Weights of a small GPT-style language model, trained from scratch on English Wikipedia.
Architecture: LayerNorm before each block, learned positions, biases, untied embeddings.
Training: a variant of SOAP for these matrices, 622M tokens.
Each number is 128 + 24 x the weight over its row's rms, rounded and kept within 0 to 255. Layers, rows and columns count from 0. The size above them is the row's rms in percent of the matrix's.

# layer 2 attention output (transposed), 256x256, rms 0.164, rows 148-160, columns 0-127
size [104 101 109  95 106  95  95 103 103  91  91  96 110]
[[140 157 127 157 111 116  91 118 146 135 122 143 128  78 166  78 133 152 130 159 136 169 149 129 158 104 120 113 144 118 114  93 134 151 118 119 169 150 105 148 143 132 131 180 113 110 156 144 126 108  91 101  94 157 109 106 144 109 155 112  54 130 134 133 121 143  99 110  83  63 166  99 140 115 111 135 112 146 142 123 107 117 123 144 146 117 138  95 136 102 123  89 115 123 137 160 161 155 161 160 128 131  97 106 130 127 117 142 118  61 140 107 135 115  74 101 136 160 101 100 146  92 143 109 133 109 118 101]
 [125  80 147 138 108 144 134 180 130  98 119 123 176 114 139 146 135 145 162 145 138 109 108 108 134 116 110  98  93 154 130 112 155 151 118 108 164 131  86 102  90 111 124 107 126 152 104 136 166 124 156 149 131 122  77 149 148 115 130 130 134  95  96 119 117 159  59 174 145 101 137 145 178 108 103  95 149 116 124 146 138 153 150 130 151 149 129  96 111  73 113 136 156 117 133 138 108 128 125 128 120 126 118 144 116 132 157 128 141 115  91  91 115 129  88 114  71 102 111 117 156 132 119 127 122 150 127 131]
 [145 118 133 119  95 117 137  50 140 119  99 162 173  93 131 150 150 101  98  89 149 122 102  86 124 126 153 125  99 155 114 114 171 174 157 128 110 131 132 116 107 121 117 116 100 166 180 115 118 135 103 104 127 135 135 154 109 115 138 157 147 137 125 136 154 148 118 111 147 139  99 113 139 152 151 135 157 132  89 112 123 130 106 142 136 104 122 138 101 169 154 133 138 153  81 116 102 114  94 106 110 121 143 127  90 112 121 132  83 127 109 155 145 147 139 151 145  95  96 129 128 143 120 160 125 113 107 118]
 [128 157 178  70  98  74 115 135  68 122 106 174 159 128 114 168 161 141 140 142 142 125 145 125 106 119 142 126 140 112 127 172 150 137 123 142 141  85 133 151 111 113 134  84 138 112  97 140 111 147 152 146 166 127 137 150 118  76 160 119 124 116  81 144  88 141 123 146 105 185 182 150 110 145 149 107 139  93 101 125 119 110 118 142 159 157 141 141 122 166 125 124  82 129 195 100 153 188 102 138  80 168 138 110 138 129 126 136 136 130 114 136 148 126 159  94 137 132 124 100 180 146 130 106 118 121 165 118]
 [138 158  83 149 179 133 129 141 115 150 138 142 125 129 161 163 147 114 138 127 164 113 129 103 129 160  80 118 131 125  91 138 130 144 113 121 118 149 101 134 143 118  94 127 129 138 131 121 109 189 129 190 109 102 163 180 116 170 129  97 144 148 114 148 119 187 128 121 140 132 103 127 150 158 135 146 127 132 109 148 138 132 157 121  96  77 148  99 107 128 178 136 128 145 107 136  80 104 139 109 116  78 126 100 126 105 131 123 119 128 122 117 185 129 129 128 130 132  91 118 143 138 134 125 133 155 139 138]
 [148 116 144 165 156 121 133 126 133 144 132  63 100 154 125 135 161 112 123 140 132 175 105 111 130 152 100  96 162  96 135 128  88  99 125 153 171 186  97 107 173 120 128 136  83  93 118 127  96 141 167 103 122 126  68 102 138 155 134 139 122 160 163 135 141 147 138 122 134 128 124 133 151 169  51 110  95 122  95 152 125 103 136 152 115 138 116 131 143  89 139 106 144 113 111 145 123 150 161 117 106 126 138 116 113 137 144 137 102  92 137 148 132 156 137 125 148 155  84 147 156 105 111 143 131 134 186 147]
 [102 104 138 106 160 115 128  94 167 133 133 161 116 141 169 109  86 123 134 122 110 148 191 143  89 132 132 148 112 108  83 113 177 127 136 177 149 125 104 141 101 125 100 100 145 156 142 102 112 132 168 130 108 132 167 117 172 101 132 113 122  69 113 125 118 127 143 130 145  92 126  82  97 116 163  89 127 161 120 142 113 120 139 141 110 119 143 120  91  97 126 124 160 132 132 108 113 129 113 128 135 137 177 105 111 126 135 112 119 128  96 124 190 125 142 119 103  70 158 166 126  89 144 136 119 115 157 148]
 [103 115 156 112 136 117 114 106 146 118 113 124 130 116 152  78  95 125 126 129  83 138 124  80 128 128 122 149 121  95 128 110 115  91 157 139 134  44 142 127 163 112 111 149 144 150 115 115 109 136 133 105 141 114 145 139 129 136 121 152 112 114 171 116  96  83 146 139 137 151 144 105  95 135 115 132 132 151  90 107 100 104 132 140 110 152  68 136 159 130 138 133 116 123 129  80 119 149 133 110 130 121 127 148 150 155  99 124 149 149 159 148 136 113 119 146 133 139 132 147  64 130 103 113  97 122 134 108]
 [ 94 122 144  83 126 162 170 162  69 116 139 148 129 107 126 172  99 125 131 152 123  91 142 137 103 125 160  77 150 157 103 146  76 129 128 100  80 127 115 105 110 158  74 114 144 155 103 129  87 105 148 110 109  99 152 130  87 163 129 117 129  97 128 126 114 156 112 132 122 132 131 133 107 126 137 139 177 142 148 145 144 206 158 137 121 171 157  97  80 105 115 127 126 163 113 126  99 128 126 124 116 122 124 144 153 107 129 135 120 147 146  76 152  86 103 162  99 147 173 134 124 106 130 126 145 123 124 137]
 [132 121 144 100 117 106 137 123 155  94 120 129 143 120 159 109 105 155 151 105 117 112 145 131 100  92 156 121 119 107  91 183 166 115 132 157  82 123  84 138 111 117  88 157  72 122 132 159 130 118  98 145 159 153 173 131 142 120 130 113 149 150 110 173 130  86 112 127 107 136 165 128 135 110 138 146 176 112  77 113 101 152 115 106 120 124 120 140 122 159  90 123 168 107 146 137 131 117 108  91 162 145 120 164 161 112 162 154 143 111 159 134 135  94 141 149 128  86 156 126 109 141 127  75 149 118 129 143]
 [137 120  90 106 147 132 114 135 174 116 124 123 193 121  87 141 124 120 113 115 115 119 143  96 111 106 130 117 112 133 140 110 110 160 164 108 141  88 107 147 149 107 121 167 130 123 108 138 107 133 164 119 118 105 101 129 121 121 117 141 115 128 113 158 161  64 113 114 141 184 102 147 178  80 102  89 102  95 128 129 182 132 115 144 100 137 131 121 110 117 145 101 117 130 116 167 158 139 136 112 139 159 152 125  99 144 132 114 108 164 115 116  95 124 182 132 164 169 118 128 147 126  91 113  96  95 133 147]
 [174  92 158 148 138 103 125 150  88 141 137 150 120 136 131 158 149 138 134 148 140 132 164 136 122 163 131 141 192 142 125 119 162 101 110 121 168  82 135 114 119 146 143 107 164 178 170 117  91 147  92 143 132 118  97  76 119  96 126 126 169 138 126 154 127 148  95 106 122 121 116 110 162 138 108 133 124 165 123  75 138 134 132 106 109 133 116 139  85 101 120 106  71 120 112 137 162 120 169  94 141 139 107 130 125 135 134 112  76  87  60 124 110 143 129 148 132  82 120 170 130 128 151 114 159  60 144 130]
 [129 109 122  94 128 138 142  98 140 125 122 130 137 141 124  92 141 142  70 147 161 147 136 180  89 114 101 103 128 131 150  93 156  77 122  81 132 119 100 126 119 156  97  93 114 116 107 132 110 133 135 110  94 123 121 115 148 117 151 154 148 121 156  84 101  85 120 139 133 110 129 118 172 120 108 123 161  75 124 123 117 106  86 152 143 147 133 100  98  69 106 136 131 107 157 102 109 120  47 132 150 160 113 147 111  91  93 136 121 208 122 107 116  91 132 135  98 109 121 121 107 128 136 121 133 125 119 185]]
# layer 2 attention value, 256x256, rms 0.184, rows 149-160, columns 0-127
size [ 90 100  97  96  95  96 100 104  94  92  93 104]
[[126 149 141 131 137 138 110 106 130 120 131 107 113 144  84 160 123 138 139 135  97 104  56 150  81  91 173  94 122 113  98 108 136  41 142 125 142 136 102  92 117 145 108 101 140 148 125 167 125 128 118 121 130 159 147 112 116 143 121 116 122 163 143 153 114 116 115 106 187 122 135 144 119 109 131 144 177 135 124 160 125 121 124  95 181 143 156 131 128 122 121 134 167 137 157 141  96 110 153 118 120 128 147 110 159 116 102 146 136 161 169 154 115 110 144  80 140 133 110 139 133 160  88 102 132 156 168 169]
 [124 161 139 133 151 138 121 180 147 148 150 122  95 139 132 152 119 103 111 133 164 155 151 167 113 128 115 102 133 126 182 151 130 101 142 132 161 112 166 105 168 104 161 128 159 125 134 127 114 111  91 125  92 147  96 133 126 124 120 112 143  97 117 106 163 129 153 138 111 120 134 156 125 121 154  96 116 119 123  96 164 158 145 169  85 136 144 124 122 115 118 107 134 136 160 127 115 122 129 135 133 141 128 136 124 145  91 140 167  91 145 166 113 118 107 102 114 103 169 115 141 134 162  88 120 146  84 134]
 [ 68 119  79 143 146 131 145 122  85 142 114 142 119 124 120 143 111  49  95 138 141 138 162 139 104 113 142 129 114 158 143 158 139 171 100 149 111 112 129 137 101 124 186 129 150 133 121 150 110 118 154 125 150 143 131  81 155 131  91 103 116 113 150 120 178  99 108 171 124 134 143 142 117 117 100 146  99 122 168 120 111 139 157  84 150 121 142 107 143 143 136 113 113 122 128 155  96 125 127 173 133 137 113  98 129 136 112 100 155  83  76 149 140 159 144 164 150 121 134 174 141 130 114  95 165 102 113  99]
 [144 140 128 175 114 170 139 135 113 115  93  98 104 131 122 120 121  97 127  99 124 121 142  78 151 155 150 110 107 127  89 135 113 150 165 115 116 185 149 130 140 181 141 153  80  98 147 126 156 190 118 181 129 131  97  93 109  92 126 128 136 104 153 175 121 111 113 103 144 123 140 145 151 105 103 103 164 103 118 103 128 140 144 136 106 145 131 104 115 125 140 143  99 133 123 170 107 193 162  90  95  99 146 114 120 112 149 111 119 129  92  95 153 113 148 136 131 180 113 129 133 144 141 120 142  88 117 144]
 [113 102 117 155 138 113 147 133 135 121 136 134 105 134 102  69 156 118 146 116  94 123 115 113 185 116 129 130 146  78  95  97  83 145 100  62 160 139 115 150 153 143 154  95 128 121 148  93 120 117 144 131  94 117 134  93 161 115 110 130 141 142 113 134  98  93 131 139  97  99 150 125 177  77 167 182 111 125 130 119 135 108 110  73 158 120 119 126 132  90 131 175 132 132 105 136 159 108 146 124 147 140 146 105 118 102 152 100 140 156 127 139 136 155 143 140 116 150 152 149  70 188 156 117 174  96 152 132]
 [100 138  76 145 131 173 146 144 152 154 142  95 114 102 108 110 101 129 111 114 108 134 167 134 112 129 107 138  96 133 131 148 164 156 106 191  91 149 151 138  93  97  71 136 160 105 120 144 165 114 152 159 122 145 105  78 152 155 124 103 141 104  97 148 132 151 107 119 107 129 145 137 162 150 154 113 116 117 108 100 113 146 149 120  99 132 124 139 100 105 113 161 112 108 155 121 113 129 133  85 133 138  59  96  95  91 140 102 145 177 114 132 128 135 125 138 160 148 124 111 120 111 135 134 102 130 114 156]
 [145 157 164 143 134 120 164 101  87 109 132 125 136 136 137 109  91  91 141 136 157 150 176 134 156 135 112 163 109 121 123 164 121 182 123 134 102 119 143 137 125 115 101 140 135 132 124  63 126  93 141 151  98 119 157 169 115 138 131 103 143 131 167 109 107 166 146 149 101 123  88 162 105 129  79  82  66 129 141 112 159 151 157 134 105 169 138  85 102  78 119 158 134  79 139  98 127 107 143 125 156 112  91 108 147 100 132 126 112 132 126 143 149 121 111 152 134 133 106 143 117 105 127 118 105 104 120  94]
 [164 108 119 157 164 131 155 115 112 125 101 134 129 150 125 177 146 109  94 144 114 146 115 164 123 116 126 145 104 127 160 136 132  89 145 147 114 138 120 119 122 123 151 176 135 142 105 161 134 134 178 149 102 159 146  70 161 103 147 103 111 125 167 131 116 118 110  61 124 113 149 152 117 119 122  97 176 127 104 147 127 162 158 144 114 140 110 168 101 136  96  88 109  99 152 161 131 136 111 145 155 133 161 121 140 116 161 170 127 101 139 158 171 110 100 152 116 118 128  97 154 122 123  90  75 121 121 131]
 [128 194 142 128 105 138 138 122 118 138 134 149 150 121  89 172 159 129 125 155 119 138  89 134  84  82 108 110 103 153 148 165 135 135 134 152 110  92 118 127  98 130 106 145 142 166  98 107 120  93 174 146 149 169 136 170 110 128 168 117 110 102 180 122 122 112 132 113 118 139  75 133 125 119  95 124 132 150 161 110 130 131 133 159 150 158 141 103 105 201 123  85 118 113 133  87 103 131 150 138 114 146 134 125  77 103 136 110 111 112 139 107  99  95  69 190 134 143  92 100 107  98  99 125 169 135 116 114]
 [101 133 132 124 136 113 151 131 146 133 128 136  98 168 111 133 107  97 133  99 154 114 148 125 118 102  97 165 135 131 119 138 142 125 125 111 105  91 124  97 112 130 162 119 166 117 126  53 139  97  93 121  65 134 167 154 140 137 112 137 109 165 101 108 105 167 136  91 138 143 123 175 159 132 111  64 138 123  83 134 116 100 125 161  97 167 131 132 157 165 149 120 130 165 152 110 179 111 116 118 134  93 144  67 145  96 138 126 115 112 151 150 127 143 114 149 133 126 143 147 155  95 147 120 158 150 126 101]
 [144  75 131 174 131 133 152 119 120 120 123 113 111 101 158 168 140 141 129  96 124 125  60 105 159 135 151 154 121 146 117  99 155 178 132  78 128 127 171 127 127 130 108 154 151 117 114 120 108 140 106 158 114 145 135  99 116 145 154  88 153 151 165 115 117 116 129 129 139 149 145 127 107 138 118 109 185 109 116 137 121 140 109 115  91 134 137 153 116 123 114 164 103 128 122 143 119 102  82  82  99 127 126 116 123  97  85 137 122 105 103  91 147 109 128 143 109 156 137 168 147 115  89 121 108 110 137 161]
 [132 129 137  85 143 106 104 130 137 123 111  99 110 133 107 156 103 100 156 137  77 131 108 141 119 128 167 160 167 144 143  99 145  72 161 177  71 142 124 101  94 121 112 124 148 119 139 120 136 127 152  94 113 173 142 122 137 107 121 163 100 176 153 144 165 120 130  53 117 144 131 147 147 117 138 143 128 116 133 118 113 122 108 135 136 138 128 155 116 144 155 130 193 163 104 117 119 118  92 111 103 122 134 152 110 115 130  93 142 114 148 178 109 115 127  90 176 116 117 112 143 139 109 139 181 148 134  98]]